config.toml
num_hidden_layers = 15
hidden_size = 384
norm_place = "pre"
positions = "learned"
attn_scale = 0.125
tie_word_embeddings = true
init_std_o = 0.00503
init_mimetic = 0.5
max_grad_norm = 1.0
schedule = "wsd"
decay_fraction = 1.0
decay_shape = "linear"
z_loss = 1e-05
train_tokens = 467400000
dataset = "wikipedia_en"
Each number is 128 + 24 x the weight over its row's rms, rounded and kept within 0 to 255. Layers, rows and columns count from 0. The size above them is the row's rms in percent of the matrix's.

# layer 6 attention key, 384x384, rms 0.0257, rows 68-139, columns 96-191
size [108 103 107 100 103 105 104 109 109 100 106 105 104 101 104 105 110 111 102 111 106 107 103 106 108 102 110 103 100 108  99 106 111 102 105 107 100 102 108 103 104 104 107 105 113 103 100 108 106 107 112 106 104 107 106 104 108 105 109 102  88  94  90  85  86  90  93  87  90  92  91  96]
[[160 125 169 117 136 122 109 156 131 155 112 145  92  95 127 155 118 144  91 108 120 121 137 183 169 138 140 116  98 104 128 152 150 142 110 173 134 111 124 163 114 159 127 106  96 171 130 132 118 156 139 108 141 118 107 121  75 131 149 137 126 123 110 102  98  85 159 129 113 159  83 136  93 111 131 100 106 105 117 164 111 128 124 104 124 127  72 122 105 163 123 151 159  85 129 107]
 [125 146 121 138 123 117 128 104 134 135 117 127 147 104 126 137 111  99 107  89 130 138 150 129 173 143 114 117 122 116 103 123  70 174 122 122 153 136 147 144 143  78  76 140 133 152 113 107 116 158 148 120 105  86 115 146 130 101 114 147 125 102 136 119 109  91 167 146 134 140 120 123 139  75 123 120 127 102 106  97 142 125 120 150 174 101  96 134 134  64 147 132 104 144 138 115]
 [112  95  99  87 108 128 106 110 124 151 111 133 131 179 147 134 137 103 150 120  82 123 136  95 146 145 131 144 155 108 148  93 102  76 133 116 155 128 130 115 129 141 148 159 143 117 141 142 148 110 112 182 117 122 169 145 131 125 150 120 175 206  91 102 134 153 112  84 157 112 156 104 159 130 143  98 100 101 133 124 114 131 105  85 102 131 135 135 111 156 135 133 123 152 145 145]
 [144  97 138 120  96 163  92 137 127 113 119 102 102 162 175  95 107 126  96 125 121 172 122 110 152 144 118 115  94 118 132 110 158 146  89 123  92 130 110 166 115 122  90 115 143 167 196 133  84 154 153 121 129 134 148 133  91 131 100 131 121 112 130 130 138 163 137  87 150 117 131 133 227 150 193 106  60 127 110 137 141 119 154 130 111 142 129 123 121 116 108 150  86  99 133 143]
 [139 141 122 104 118 109 152 132 109  94 162 125 136  97 121 159 126 124 139 117 148 129 101 102 102 109 154 119 140 129 108 142 104 125 137  97 131 115 157 174  91  98 166 126  91 126 114  90 176  78  98 155 110 119 108 146 135 151 170  81 137 127 127 134 147 117 143 112 126 140 135 128 128 117 153  93 120 118 178 134 131 121 149 142 128 145 134  90 142 164 137 158 127 131 111 146]
 [156 150 118 138  49 130 129 157 162 119 143 117 109 167 102 118  97 112 145 163  88 178 124 147 122 115 152 130  93 124 118 136 137 146 139 121 174 129  99 130 133 110 104 145 112 142 118 137  84 114 105 105 163 111 118 135 143 159 142 122 104 138 112 132 138 115 183 125  58 151 129  93 109 162 124 100 114 168 161 126 128 101 133 108 108 108 111 143 143 137 157 121 150  90 146  90]
 [108 125 133 138 142 107 135 104 128 153 159 142 160  85 154 108 153 151 140 130 118 118 133 158 126 131 131 125 157 126 166 139 147 119 156 118 154 121 152 131 123 148 162 105 193 126 101 193 110 108  82 151 168  83 123 154 134 106 143 127 118 121 129 122 126 166 153 136 139 140 154 114 160  93 116 152 144 104 108 121 141 126 125 166 104 140  84 135 144  94 100 115 122 131 133 134]
 [ 78 140 107 137 138 144 140 115 146  85 163 116 105 127  96 145 141 132 160 125 110  93 148 150 105 102 107 175 153 119 113 131 141 139 105 124  98 124 116 100 188 159 108 146 150  82 124 181 114 138  66  95 148 163 119 169 168 130 121 127 118 112 120 120 135 164 106 147  97 127 115 107 103 126 143 142 151 105 126 144 164 140 122 153 143 143 124 108 156 166 137 145 127 144 135 102]
 [108 125 111 104  87 140 143 166 141 112 186 138 139 126 107 166 100 142 181 124 105  88 140 113 138 141 157 162 129 174 102  82 145 115 115 155 120 122 117 137 151 108 115 128 141 151 133 126 122 123 115 147 141 135 125 108 131 120 128 153 109  85 149 151 123 157 143  80 104 127 140 147 128 146 128 128 118 127 160 170 108 121 159 139 112 141 119 116 120 106 106 171 168 140 102 115]
 [130 140 118 128  95 122 104 116 139  94 138 161 117 132 144 115 131 151 118 121 119 165  81  89 115 148 166 110 123  80 148 122 144 112 151 142 153 103 106 127 135  89  99 134 149 123 127 134  91 170 166 132 135 110 132 124 129 148 136 118 132 110 139  96  59 110 123 142 127 122 123 142 135 112 131 150 126 122 174 110 135 153 144 177 123  96 129 168 139 137 137 137  69 162 119 154]
 [115 144 105 121 137 152  78 163 103 121 107 166 121 133 162 110 105 123 163 136  87 103 113 135 133 164 144  92 107 151 132  81 139 108 197 145 158 129 138 158 134 125 118 108 126  94  89 181 110 129 142 140 100 153 111 121 110 171 184  85 125 133 115 133 115  97 142 146  84 116 169 132  84 182 140 100 154 186 154 109 143 139 102 153 161 137 121 119  93 113 119 143 113 157 136 139]
 [178 102 113 116 122  80 103 139 152 142 103 142 149 169 139 122 121  86 141 156 146 146 150 139 111 149 131 156 128 147 125  83 128 117 141 129 112 142 150 118 188 154 126  93 138 148 120 136  95 133  96 145 108 105  86 131 124 129 137 110 110 138 161 105 149 116 142 101 143 159 123 117 153 150 157 112 148 117 147 129 109 141 105 160 146 174  82 135  78 129 101 128 140  86 146 101]
 [118 147 135 103 124 101 126 110 116 181 138 149 159 143 141 136 130 161 148 145 116 170 131 101  83 159 135 120  89 122 167 172 112 108 136 141 165 112  92 153  99 111 109  77 138 160 108 115 117 119 110 126 140 130 154 115 136 165 120 183 169 133 159 133 149 113 174 176 176 111  98 125  93  75 140 135 159 129 143 116 107 113 111 128 133 125 161 136 116  98 169  86 134 107 118 169]
 [131 150 148 144 109 114 141  98 170 128 136 116  68 145 118 151 125 127  98 128 180 117 139 143 157  90 118  81 156 169 126 159 130 119 173 118 126 128 106 123 116 116 138 114 122 123 166 113 147 127 149 142 105 179 144 114  98  90 174 148 105  88 183 109 133 134 132 104 107 157 173 128 144 118  97 125 151  92 113 146 192 151 163 129 103 131 119  81 103 175 124 138 136 120 144 171]
 [146 124 108 128 155  85 167 153  99 148 105 152  98 161  95 160 130 138 125 132 117 117 131 114 109  91 117 148  99 109 120  85 158 123 119 155 102 124 141 149 145 158 117 123 147 128 123  93 122 150 152  91 141 128 101  76 120  97 121 160 114 107 106 113 140  86  92 118 118 131 118 133  74 115 133  97  84 121 136 145 149 168 109 124 124 116 109 113  88 158 135 141 116 141 166 142]
 [141 155 120 101 120 116 129 112 109 108 119 143 110 148 135  67 181 108 150 152 149 163 147 111 129 147 150 114 114 142 139 130 136 103 194 129 142 104 159 171 118 111 185 168  82 118 118 138 142 127 165  99 124 144 140 151  98 110 104 137 116 174 134 138 185 157 155 121 112 139 165 134 139 119 111 119  84 156 120 126 137 148 105 121 120 121 148 142 162 142 119 108 143 110 153 139]
 [123  85 151 140 122 114 167 146 128 133 106 136 139  98 133 125 107 148 143  88 152 128 109 134  89  89 104 159 133 114 133 110 157 195 103 130 121 145 120 107 157 170 161 144 102 158 120 118 115  71 162  57 100 140  92  96 128 131 146 141 141 110 127  90 116 103 111 108 116 131 125  99 106  89 152 133 121 161 141 138  89 148  99 173 176 103 146  90 126 126 121 139 113 112  77 121]
 [151  99 160 131 170 122 134 140 136  52 103 110  73 122 141  95 161 124 131 143 170 126 114 150 183 106 128  99 142 172 122 155 154 125 147 132 133 104 117  98 103  95 146 108 122 141  71  98 128 110 153 113 210 122 117 113 121 142 159 146 127 117 146 154 132 132 119 100 131  94 111  98 155 159 118 118 139 176 148 111 102 140 115 112  78 166  92 108 117 166 154 131 176 137 144 114]
 [131 156 150 110 130 142 148 129 145 154  87 105 109 122 101 110 131 133  97 143 116 136 118 129 169 140 125 168 123 157 157 146 150  87 106 116 139 112 177 117 112  82  82 148 127 161 175 119 168 147 127  96 158 148 142 137 150 119 108  61  79 157 113 151 114 116 141 100 137 122 106  98 130 192 110  85 158 138  92 117 102 142 133  80 106 157 129  86 169 106 118 152 125 123 131 128]
 [122 111 130 116 118 129 165 102 139 144 109 141 116 110 165 106 102 125 147 105 136  81 130 126 126 156 137 140 148  80 119 183 146 152 153 131 103 132  83 103 123 110 129 118 108 126 138 148 126  85 132 125 142 120 140  95 140 110 116 144 174  95 148 103 107 101 131 167 111  91 148 147 143  90  96 122 128 148 112 110 143 130 162 121 100 149 121 118 124 111 120 124 179 121 140 154]
 [142 116 123  97 143 127 161 180 173 153 126 153 130 127 151 128 158 103 129 127 148  99 128 150 105 131 127 102 152 116 110 147 101 121 160 120 150 131 209 132  84 102 101 141 151  95 158 108 137 112 134 118 128 124  97 166 112 139 135 146 158 134 122 157 128 120 101 137 158 145 157 115 138 100 129 141 113 140 116 183  92 137 110 125 131 120 177 155 115 157  98 150 115  81 132 114]
 [118 120 117 151 118 120 169 151  92 127 120 132 132 135 152 153 177  94 145  99 113 128 117 179 118  86 153 132 108 184 116 144 103 126 118  95 143 130 131  63 140 121 148 153 144 121 180 136 124 164 150 135 112 139 104 154  98 136  99 128 162 106 128 130 109 132 142 138  93 127 114 136 113 147 133 146 140  76 144 132 119 132  33 163 104 149 144 131 119 116 163 131 132 135 130 146]
 [125 105 132 171 113 176 132  82 110 110 153 102 158 129  94 160 159 189 137 120 177 118 160 106 126 130 100 127 149 140 151 117  98 143 121 114 170 102 167 135 156  96 107 182  93  88 146 120 143 158 103 123 116 160 137 148 137 125 106 117 110 155  84 144 119 153 153 113 139 116 165 104 126 112 115 121 146 118 159 121 107 121 128 121 135 119 146 109 140 118 154 135  95  96 112 120]
 [ 62  87 148 118 141 135 143 138  70 108 154 113 163 116 148 156 136 171 145 108 153  94  93  99 136 111 169 101 146 145 104 106 110 152 117 176 169 136 118 101 127  99 117 100 134 102 140 157 116 130 103 140 125 126 171 128 112 147 108 116 153 145 159 128 133 172 161 113 137 170 155 144 117  95 118 126 134 176 122 121 126 123 121 110 124 131 149 127 137 128  99 144 125 132 138 130]
 [ 79  98 134 111 107 123 133 114 118 128 125 124 117 123 122  83  71  91 111 165 193 123  97 127 180 164 135 107 118 145  93 137 161 130 126 161 172 117 123  93 129  81 112 117 161  93 162 187 112 138 137 112 166 114 134 178 161 104 108 128  87 140 169 158 123 116 126 135 100 101 114 133 167 111 124 132 174 155 149 105 135 101  84 107 122 144  97 141 183  90 150  76 125 111 137 140]
 [141  99 143 113 169 115 130 115 135 129 107 137 138 107 115 144  98 124  87 161 148 142 118 123 109 104  85  99 143 129 142 128 132 145 148 126 131  91 126 127 133 126 112  90 174 130 125 150 138  83 116 142 135 162 206 146  94 134 116 164 107 138  95 115  94  75  88 158 134 120 153 117 153 118 124 140 151 150 170 121 142 122  97 127  81 150 110 128 152 147 115 138 140 129 114 146]
 [147 113 119 118 142 105 137 149 117 151 161 108 104  77 127 120  85 174 160 140  88  96 142 138 152 153 146 105 141 148 149 159 140 153  98 130 141 128 160 116 145 143 117 114 131 145 134 113 146 127 118 145 113 128 145 125 167 119 148 165 157  98 142 184 172 156 114 115 144 155 127 119 146 137 104 140 131 139 125 109 147 110 131 134 131 152 126 103  88 161 117 118 131 140 153 124]
 [127 120  91 112 134 128 159 134 127 133 116 174  77  93 141 177 117 161 116 109 100 132 113  95 138 112 123  82 118 127 123  96 157 148 111 151 127 138 114 120 142 176 105 144 157 163 136 131 130 138 142 150 155 128 115 118 127 147 147 111 144 106 134 139 118 137  87 141 110  97 123 148 101 139 166 152 134 137 108  92 132  90 108 104  96 103 112  99 133 165 113 152 114 114 131 121]
 [123 136 144 148 147 100 148 138 108 136 151 144 106 114 140 125  68  99  92 128 104 125 151  73 164 135 117  79 128 126 141  86 130 112 119 157 106 130 126 104 126 126 101 130 140 136 124 136 140 152 150 112 171 110 151 111 159 128 128 104 158 119 143 162 134 138 128 144 144 125 109 141 133 105  81 108 156 173 139 164  98 139 132 144 148 110 143  91 136 123 121 150 133 215 181 103]
 [121 122 137  95 128  90 117 113 146 155 164  96 138  69 100 131 141 135 117 159 151 108  62 195 152  87 140 144 127  91 134 124 126  90 139 163 148 116 102 155 164 187 139 131 170 109 180 123 104 163 110  76 137 128 139 135 161 130  95 118 116 101 121 147 106 169  80 128 137 124 116 101 132 114  91 157  81 153 120 150 151 117 116  94 143 133 121  83 157  83 113 115 133  66 172 102]
 [133 112 137 104 100 118 132 117 129 117 137 127 121  97 156  99 128 120 112 135 175 111 165 113 128 140 158 115 136 125 112 114 144 145  93  78 139 111 108 112 106 135  84 145 116  89 127 122  87 169 165  94 127 149 115 105 109 117 117 106 132 118 147 115 145 129 157  97 120 170  99 135 116 133 140 126 143  81 137 143 101 135 139 145 149  93  91 164 134 145 107 126 107 124 128 179]
 [153 129 136 139 105 114 140 159 172 136 129 120 120 103 137 148 123 178 119 128 160  88 151 118 153 118 136 150 144 106 163 130 137 115 111 107 117 149 113 133 154 159 105 111 112 132 104 104 137 141 144  87 150 128 139 152 125 129 159 172 148 129 166  86 124 149 113 150 149  76 111 163 183 103  92 118  81 131 130  67 127 145 150 122  69 128 133 109 118 164 164 151 129 118 120 140]
 [143 109 130 119 107 128 132 156 132 101 133 125 134 126  86 118 159  63 124 168 144 139 146  81 119 156 111 171 115 168  87 117  63 166 170 122 123 131  84 122 128 132 147 134 138 160 138 151 154 157 121  85 129 149 129 118 110 132  51 134 149 144 110 119 133 105 118 151 138 159  96 132 145 109 108 126 154 156 133 135 137 164 140 123 160 109 124 126 155 128 147 128 138 133 140 148]
 [ 93  82  95 119  88 162 131 118 106 149  75 128 107 107 120 148 132 136 111 159 123 136 135 133 135 123 141 103 102  84 174  96 125 134 116 132 154 146 106 143  93 124 160  87 171  65 127 146 134  84 154 134 127  96 127 100 116 143 109 151 110 126 159 106 100 123 110 111 120 151 146 135 133 101  88 166 104 113 142 145 134 143 106  94  87 108  58 162 102 148 121 106 130 117 133 118]
 [145 120 164 147  69 122  92 173 123 133 161 142 144 106 139 182 125 116 145 148 116 117 130 102 136 125 101  66 101 120 126 105 127 113 162 125 135 136 158 141 121  94 132 107 160 133 126  98 125  77 167 157 128 121 115 124 115 138 111 113 127 141 107 127 106 135 127  82 171 111 129 154 189 151 155 102 144  94 104  76 135 148 145 145 136 122 151  71 139 111 174 140 123 132 110 103]
 [ 89 140 106 125 125 110 136 147 137 108 130 128 140 108  89  94 168 116 112 141 120  97 117 144 127 139 174 126 113 114  85 147 109 139 132  82 104 117 119 153 101 145 121 144 159 159 131 129 107 142 138 130 103 147 106  91 140 141 120 121 110 123 130 125 101 125 120 114 170 101 109 138 142  77 127 135 150 124  93 103 111 135  97 126 158 151 111 117 158 157 155  95 138 118 115 113]
 [104 130 167 144  93 173 105 167  79 102 176 107 143 102 144 152 132 147 119 143 153 124 143 148 108  94 184 139 124 147  94 147 134 106 146 162 116 112 126 132 114 135  96  98 124 134 150 153 132  94 155 117 100 103 101  73  79 146 134 125 138 103 113 132 150 114 122 152 151 135 142 106 120  88 133 154 116 147 153 141 167 161 155 146 119 149 187 154  73 111 172 158 121 140 147 121]
 [121 112 112 124  99 140  86 131 124 147 114 130 123 157 154 135 126 113  78 159 146 180 111 154 111 128 130  40 111  93 102 110 136 137  98 123 187 150  96 149  80 129 129 116 152 110 140 120 109 131 124 114 127 149  97 158 112 104 154  93 115 120 154 114 168 119 134 163 136 149 151 107 123 100 143 174 143 131  82 122 135 111 134 143 134 127 138 114 119 131 140 144 135  78 141 124]
 [123 126 149 108 107 147  74  97 104 163 135 116  98 148 133 103 108 128 138  94 180 156 111 102 144  96 127 153 133 105  70 135  92 159 106 155 131 132 155 106  92 124 119 130 133  87 113  94 141 140  46 126 137 136 171 122 142 100 139 112 154 146 109 106 165 102 123  88 117 155 119 111 135 164  91 166 120 123 148 163 138 112 153  87 112 115 113 115 145 133 122  89 131 148 135 202]
 [134 139 179 110 137 100 122 139  97 145  91 104 139  78 164 162 172  80 139 133 154 135 133 128 114 143 129 145  81 157 116 120 147 127 114 149 129 115 112 115 124 170 123 122  86 156  94 127 115 131 135 109 130 118 106 117 134 100 162 151 127 105 123 151 105 145 124 124 130  85 155 174 112 117 144 106  87 151 122 144 147 136 126 125 116 158 120 125 112 106 172 132  91 116 143 143]
 [125 134 136 189 153 128  98 112 145  99  90 126 147 116 110 147 150 136  99 101  72 101 124 123 138 100 183 102  87 131 128 144  90 153 133 129 153 168  89 174 140 105 113 139 110 148 143 116 139 158 117 122 118  96 115 149 119 115 145 135 144 125 122 120 124 182 114 108  83 116 182 130 130 145 103 114 130 129 143 136 153  91  81 113 135  92 120  91 113 173 172 153 145 145 165 121]
 [163  98 150  74 185 132 134 119 107 132 101  96 172 119 149 137 138 122 121 119  84 140 139 148 103 109 111 133 143  94 156 153 107 107 172 108 175 114 116 151 102 115 141 135 152 132  87 156  96 121 129 140 131 164  85 156 109 135  82 137 178 148 151  83 139 103  90 122 141 128 121 144 138 149  99  87 145 184 108 148 147 124 142 118 137 134 136 138 135  75 140 121 107  94 136 128]
 [170 123 130 106 115 141 136 134 151 179 135 149 130 111 119 125 139 108 122  82 127 144 156 136 152 131  84 144 156 140 131 129 149 142 107 127 151 134 134  93 104 104  88 139 139 109  98 138  98 153 116 138 129 140 146 117 145  99 138 109 167 135 147 103 114 156 123  68 142 148  91 107 111 160 159 106 139 137 154 100 141 160 143 142 134 140 132 113 127 139 134  90 185 136 116  91]
 [104 104 157 174 163 138 139 129 106  88 129 115 159  93 164  49 166 136 115 113  97 114 134 145  92 118 116 109 110 111  91 154 136 137 183 114  91 114 149 104 112  87  87 113 149 133 111 127 134 154 150 151 108 110 132 122  99 145 122 158 112 120 134 187 142 124 107 132 108 148 171 135 104 147 143 130 126 151 140 112 114 133 139 137 139 127 106 102 145 108 150 159 115 111 121 107]
 [111 104 169 150 134 133 123 128 107 104 103 129 117  79 153 167 116 114 121  68 139 135 114 148 125 133 196  64  96  69 128 157 139 162 137 155 120  87 106 148 125 137 129 138 112 105 121 128 143 148 107 124 145 156  62 164 149 106 150  98 141 135  96 131 144 168 123 119 156 113 134 123 132 154 119 205 106  86  87 143 124 156 143 141 129 110 137 143  85 129 137 118 155 109 121 141]
 [112 110 104  89 133 110 139 158 127  79 163 107 138 124 110 133  97 138 136 116 130 107 117 128 124 111 121 129 105 154 111 101 145 105  76  88 130 106 123 120 130 128 126 124 129  87 119 136 120 116 107 133 110 116 123 134 113 135 122 131 107 149 134 162 138 129 134 123 119  72 117 126 107  96 116 151  99 116 156  96 145 143  95 114  78  98 144  98 174 114 116 119 144 137 118 156]
 [111 146 137 111  88 135 146 127 166  93 142 142 117 129 110 118 173 141 148 105 127 113  94 112 151 133 145 135 137  67 139 155 130 134 132  84 108 115 150 136 132 120 108 139 132 153 173 118 155 159 186 126 141 134 103 119 129 165 154 128 104 137 130 174 105 110 112 116 108 155 109 134 112 153 145 123 116  98 145 160 118 146 147 102 168 137 115 136  90 164 103 134 151  92 104 121]
 [133  94 159 122  95 131 126 100 145 107 107 152 124 115 159 145 159 126 169 141 134 168 152 100 139  91 109 120  87 101 126 119  79 144 109 101 169 127 122 115  91 124 148 153  83 141 119 109 146 118  70 136 118 151 157 138 123 134 127 112 122  94 140 138 152 125 135 144 123 137 171  72  82 118 114 122 144 164  84 118 132  97 166 136 121 134 102 167 161 103  96 124 124 119 166 114]
 [128 128  73  83 106 111 115  92 107 150 112 134 165 122 101 105  80 161 140 124 100 162 113 122  91 134 148 141 122 101 107 163 178 152 148 119 111 113 128 136 143 121 125 126 114 114 142  89 121 124 136 118 107 125 118 137 131 115 100 168 149 150 110 102 158 130 124 148 141 135 126 105 158 129 121 151 133 117 164 142  98 129 119 101  85 132 120 157 114 149 131  89 128 122 149 115]
 [123 100 158 128 115 155 122 117 160 100 126  66 155  94  99 139 110 156 106 119 136 162 124 129  79 123 155 133 124 111 150 173 107 131 100 115 158 114 168 143 182 139 117  73 122 134 133 123 115 139 111 121 110 112 155 104  83 149 143 150 124 141 118 125 126 133 125  92 172 153 128 123 151 150 143 124 100 173 115 157 108 136 136  87  92 113 144 125 143 111 119 151 127  90 121 113]
 [158 155 146 160 128 128 103 140 123 139 105 136 131 117  97 150 150 145 111 125 154 105 148 111 161 110 103 148  91 146 107 150 102 122 161 119  58 135 131 140 152 171 102  68  90 142 120 155 105 104 112 149 100 173 119 140 144 123  94 145 123  81 107 110  98 174 147 127 102 139 137 113 135 161 125 105 175 131 123 155 115 160 124 113 132 107 141 142 109 114 122 152 144 187 124 128]
 [147 144 162 120 133  99 151 111  60 163 131 127  97 122 139 124 131 105 152  89 153 129  97 151 182 154 136 149 106 119 125 141 104 146 130 109 134  75 126 114 138 138 126 104 128 141  85 150  87 146 132 119 151 121 147 145 119 115 125 106  96 108 136 156 149 102 154 139 139 136 113 129 143  96  83  84 128 120 136 159 130 156  86 114 114 136 119 141 134 135 210 109 107 111 130 115]
 [139  89 144 145 144 123 163 124 141 138 160 124 131 168  68 169 105 135 108 135  94 118 128 157 150 104 113 144 140 125 124 107 144 122 141 133 146 134 156 160  89 104 153 153 117  68 145 178 149 111 122 101 118 115 104 100 124 116  77 126 121 190 144 120 117 172  99 116 119 115 134 121 144 125 109 103 110 154 134 108  99 176 104 138 131 108  76 129 116  92 121 118  93  98 121 135]
 [127 144 139 130 113 110  91  99 122  83 146 132 121 129 112 149 125 166 118 163  79 144 117 127 113 166 126 123 144 141 136 121 146 123 156 133 146 162 133 163 165 100 168 110  95 123 105 103 108 124 118 130 112 132 125 107 104 115 143 134 118 143  74 143 120 120 125  79  91 130 107 111  66 113 122 135 110  84 154 114 142 164 165 138 125 139  79 119 154 106 134  94 134 138 130 132]
 [ 95 100 103 153 116 132 155 135  75 118 166 152 111  90 187 144  98  88 115 142 121 106 106 109 144 124 150 157  93 123 143 146 126 161 100  75 153 123 102 199  94 112 116 118 129 148 130 153 156 118 139 157 128  95 138 127  73 118 166 123  89 126  76  90 133  97  93  97 136 114 150  93 150 126 136 122 143 153 125 140  90  98 128 192 119 123 121 124 167 127 131 110 116 131 114 108]
 [119 124 121 107 142 108 153 131  69 135 111 186 151 139 114 101 139 107 171 124 120 138 139 101 119 141 169 150 134 151 101 155 171 165  82 156 162 103 116 130 130 108 104 174 108 117 125 107  85  94 146 124 102 129 146 134 133 129 118 150 116 149 100 119 129  91 139 130 168 121 122 122 170 165  98 122 115 152 117 132 139 163 136 127  84 123 144 117 144 120 124 140 120 125 146 173]
 [132 113 117 153 127 123 109 109 151 149 141 158 109  98 114 160 124 127 102  96 127 133 156 139 143  71 108 125 116 147  75 139 121 133 113 100 154 103 140 122 118 140 151 141 158 135 121 118 117 161 136 146  75 113 193 151 143  97 171 138 112 131  83 124 110 104 135 124 182 128 107 111 164 110 122 136 141  97  97 139 147 105 115 113 116  78 167 150 148 139 115 142 145 106  66 112]
 [126 119  90 126  93 157 125 103 102 127 138 110 147 115 141 134 119  92 138 156 141  83 115 126 159 102  83 156 160 150 191 142  70 152 140 113 156 120 153 102 110 114 133 141 142 117 156  78 134 157 113 117 128 127 157 157 109 110 197 126 127 115 170 111 110 144 127  92 135 169 123 133 106 151 148 128 166 116 119 147 135 117 119 110 145 117  90 153 127 137 102 130 103 154 166 161]
 [169 164 143 145 146 169 125 114 143  81 124 118 117 152 156 116 141 124 130 151 141 111 135  93 149 122 127 111 110  97 155 148  86 132 149 121 105 115 143  97  83 152 117 101  80 164 123 125 122 158 138 140 151 139 112 151 112  95 134 128  94  94 158 167 130  96 119 130  68 132 136 137 111 118 105 106 140 140 104 159 133 168 127 141 108  98 124 139 110 142 111 145 129 137  76 110]
 [130 154 157  90  80 136 138 145 141 167  82 164 135 127 111 104 120  96 169 175 124 133 154 116  94 136 132 132 101 146  90  93 100 169 159 129  94 100 157 132 155 108 122 113  82 111 117 118 141  91 128 123 152 106 133 147 125 150 119 107 146  88 136 135 144  85 125 174 124 149 121 114 172 111  85 120 181 119 129 116 115 134 149 155 145 191 165 101  92 101 158 121 150 136 138 169]
 [ 83  71 145 153 155 134  97  82 171  83 119 131 164 131 104 136 111 140 112 120  94 118 114 125 149  87 121 103 132 116 151 102 137 116  99 131 108 119 101 142 112 127 105 120  83 114 140 153 155 138  97 146 128 129 133 153 153 121  91  97 149 155 132 110 121 133 120 113 142 130 128 109 160 117 107 136 117  98 151 131 131 129 122 127 124 112  96 139 149  94 105 132 169 144 108 155]
 [116 161 122 139 147 111 126 143 143 182 116 134  88 158 114 113 123 116 158 127 123 124 123 174  94 188 100 146 133 149 140  94 118 185 100 146 107 143 141 159 121 135 186 215  73  97 129  97 134 116 149 128 129 115 131 134 131 136 118 113 146 107  90 164 129 103 123 169 155 154  90 147 136 151 157  94 145 164 127 125 105  82 109 135 150  93  97 109 118 117 120 121 128 117 121  95]
 [128 140 141 164 125 139 141 143 156 128 128 110 103  75 121 102 124 125 153 151 141  94 103 143 108 161 149 128 123 106 114  95 105 120 157 134  82 132 187 115 140 147 108 109 112 147 177 110 140 140 139 122 117 135  87 110 167 102 144 145 146  94 128 157 158  60 137 111 103 170 114 112 153 118 145 121  89 126 124 148 144 102  92 153 155 126 130  65 157 127 126 166 101 148 116 123]
 [ 88 112 170 157 110 135 150 108 145  95 169 120 119 147 119 151  86 151 125 165 107 135 117 145 158 112  93 122 149 103 120 134 132 149  94 142 116 141 156  93 112 142 121 117 138 137 153  93  99 120 149 110  98 142 102  93 164 149 150 153 165 133  84 101 133 160 116 162 113 147 125 120 120  88 118 143 150 118 146 146 133  97  76 100 105 138  89 101 125 118 113 152 120 123 114 117]
 [102 131 123  80 125 125 125  90 133 143 105 135 164 139 149 131 141 133 151  96 156 135 118 113 132 145  93 111 126  98 127 118 118 168 118 166 112 150 157 100 105 144 108  79 123 138 171 120 152  86 132 122 126 107 105 132 100 109 118 106 151 136 143 140 121 128 123  70  96 128 102 149 133 132 119 133  93 108  95  98 123 132  99 149 125 153 134 156 123  64 122 118 114 161 117 169]
 [143 168 135 109  77 150 106 174 104  95 124 101 152  80 117 133 102 143 131 124 100 132  96  98 113 169 135 112  99 169 131 128 156 185 154  93 113 171 103 173 140 128 169 120 128 115  95 116 135 111 145 142 152 161  99 129 129  98 118 123 142 116  95 150 147 155 199 113  52 137 129  81 105 177 114 117 130 129 120 108 140 155 144 141 112 123 141 140 120 118 136 114  99 119 115 168]
 [153 162 114 161 118 125 121 130 130  99 137 139 140  86 131 127 141 137  86 124 150 130 141 140 121 119 117 111 125 124 143 140 147 159 187 125 141  88 104 108 102 125 136 121 167  97 121 124 142 121 115 113 155 104 100 111 141 106 134 121 124 149 129 158 158 118 199 131 141 151 130 102 165 111  65 106 130 156 100 129 127 178 150 126  90 118 106 157 123 153 138 117 121 115  94 107]
 [111 144 121 130 135 127 146  94 129 122 104 144 106 128  97 102 142  73 130 126 101 115  84 112 136 197  76 146 115 134 116 101 127 128 175 126 149 147 117 112 102 151 131 127 145 148 135 139 101 124 127 133 103  78  93 132  82 151 119 112 139 143 140 112 159 100 155 144 117  84 103 131 140 134 111 113 113 144 139  98 169 124 149 162 164 116 127 110 108 108 134 124 105 120 132 140]
 [122  93 102 146 115  91 130  97 161  97 137 132 138  94  62 132  96 135 103 117 134 100 110 138 162 132 149  75 139 150 120 134 120 118  98 155 154 173 103 117 122 164 115 108  95 120 192 129 148  96  89 124 165 147 157 137 100 150 151  88 110 169 138 166  76 156 143 160 137 126 100 155  98  94 181 109 145 158 188 131 139 121 125 110 113 122 131 145 134 162  89 115 134 107  99 144]
 [120 102 114 117  89 134 163 123 117 102 142 134 121 126 133 149  89 145 133  90 139 131 174  95 175  90 145 126 159 121 164 144 127  84  88 113 138 162  69 123 119 101 173 132  89 187 116 145 128 164 155 153 144 116 146 137  64 120 113 110 123 151 134 114 144 145 165  77  86 115 119 177 133 115 174 143 150 191 132 126 154  97 138 137 120 137 102 154 107 138 113 139 132 141 128 136]
 [118 114 126 107 143 130 161 156 113 138 145 112 141 141 118  86 144 157 115 128 122  93 127 121 137 129 169 139 117 139 137 155 129 154 137 139  92 140 109 175  98 141 157 159 119 111 156 167 143  86 111  91 102  50 158 149 145 108 159 121 138 131 110 128 129 106 113 141 140 183 123 103 139 112 121  94 149 155 114  91  93  97  97 106 145 120 107 110 123 106 124 109 136 122 120 118]
 [154 118 124 126 105 108 110 102 164 121 105 138 149 130 130 131 117 141 145 128 132  85 153 113  88 109 133 160 151 116  98 145 156 158 156 112 114 140  88 142 143 161 132 172 104 139  80 122 138 124 135 125  58 132 142 126 112 111  88  57 109 129 142 160  96 107 104 115 149 100 114 144 133 123 139 105  98 142 118  87 152 116 107 155 159 108 166 109 158 101 137 128 134 136 173  99]]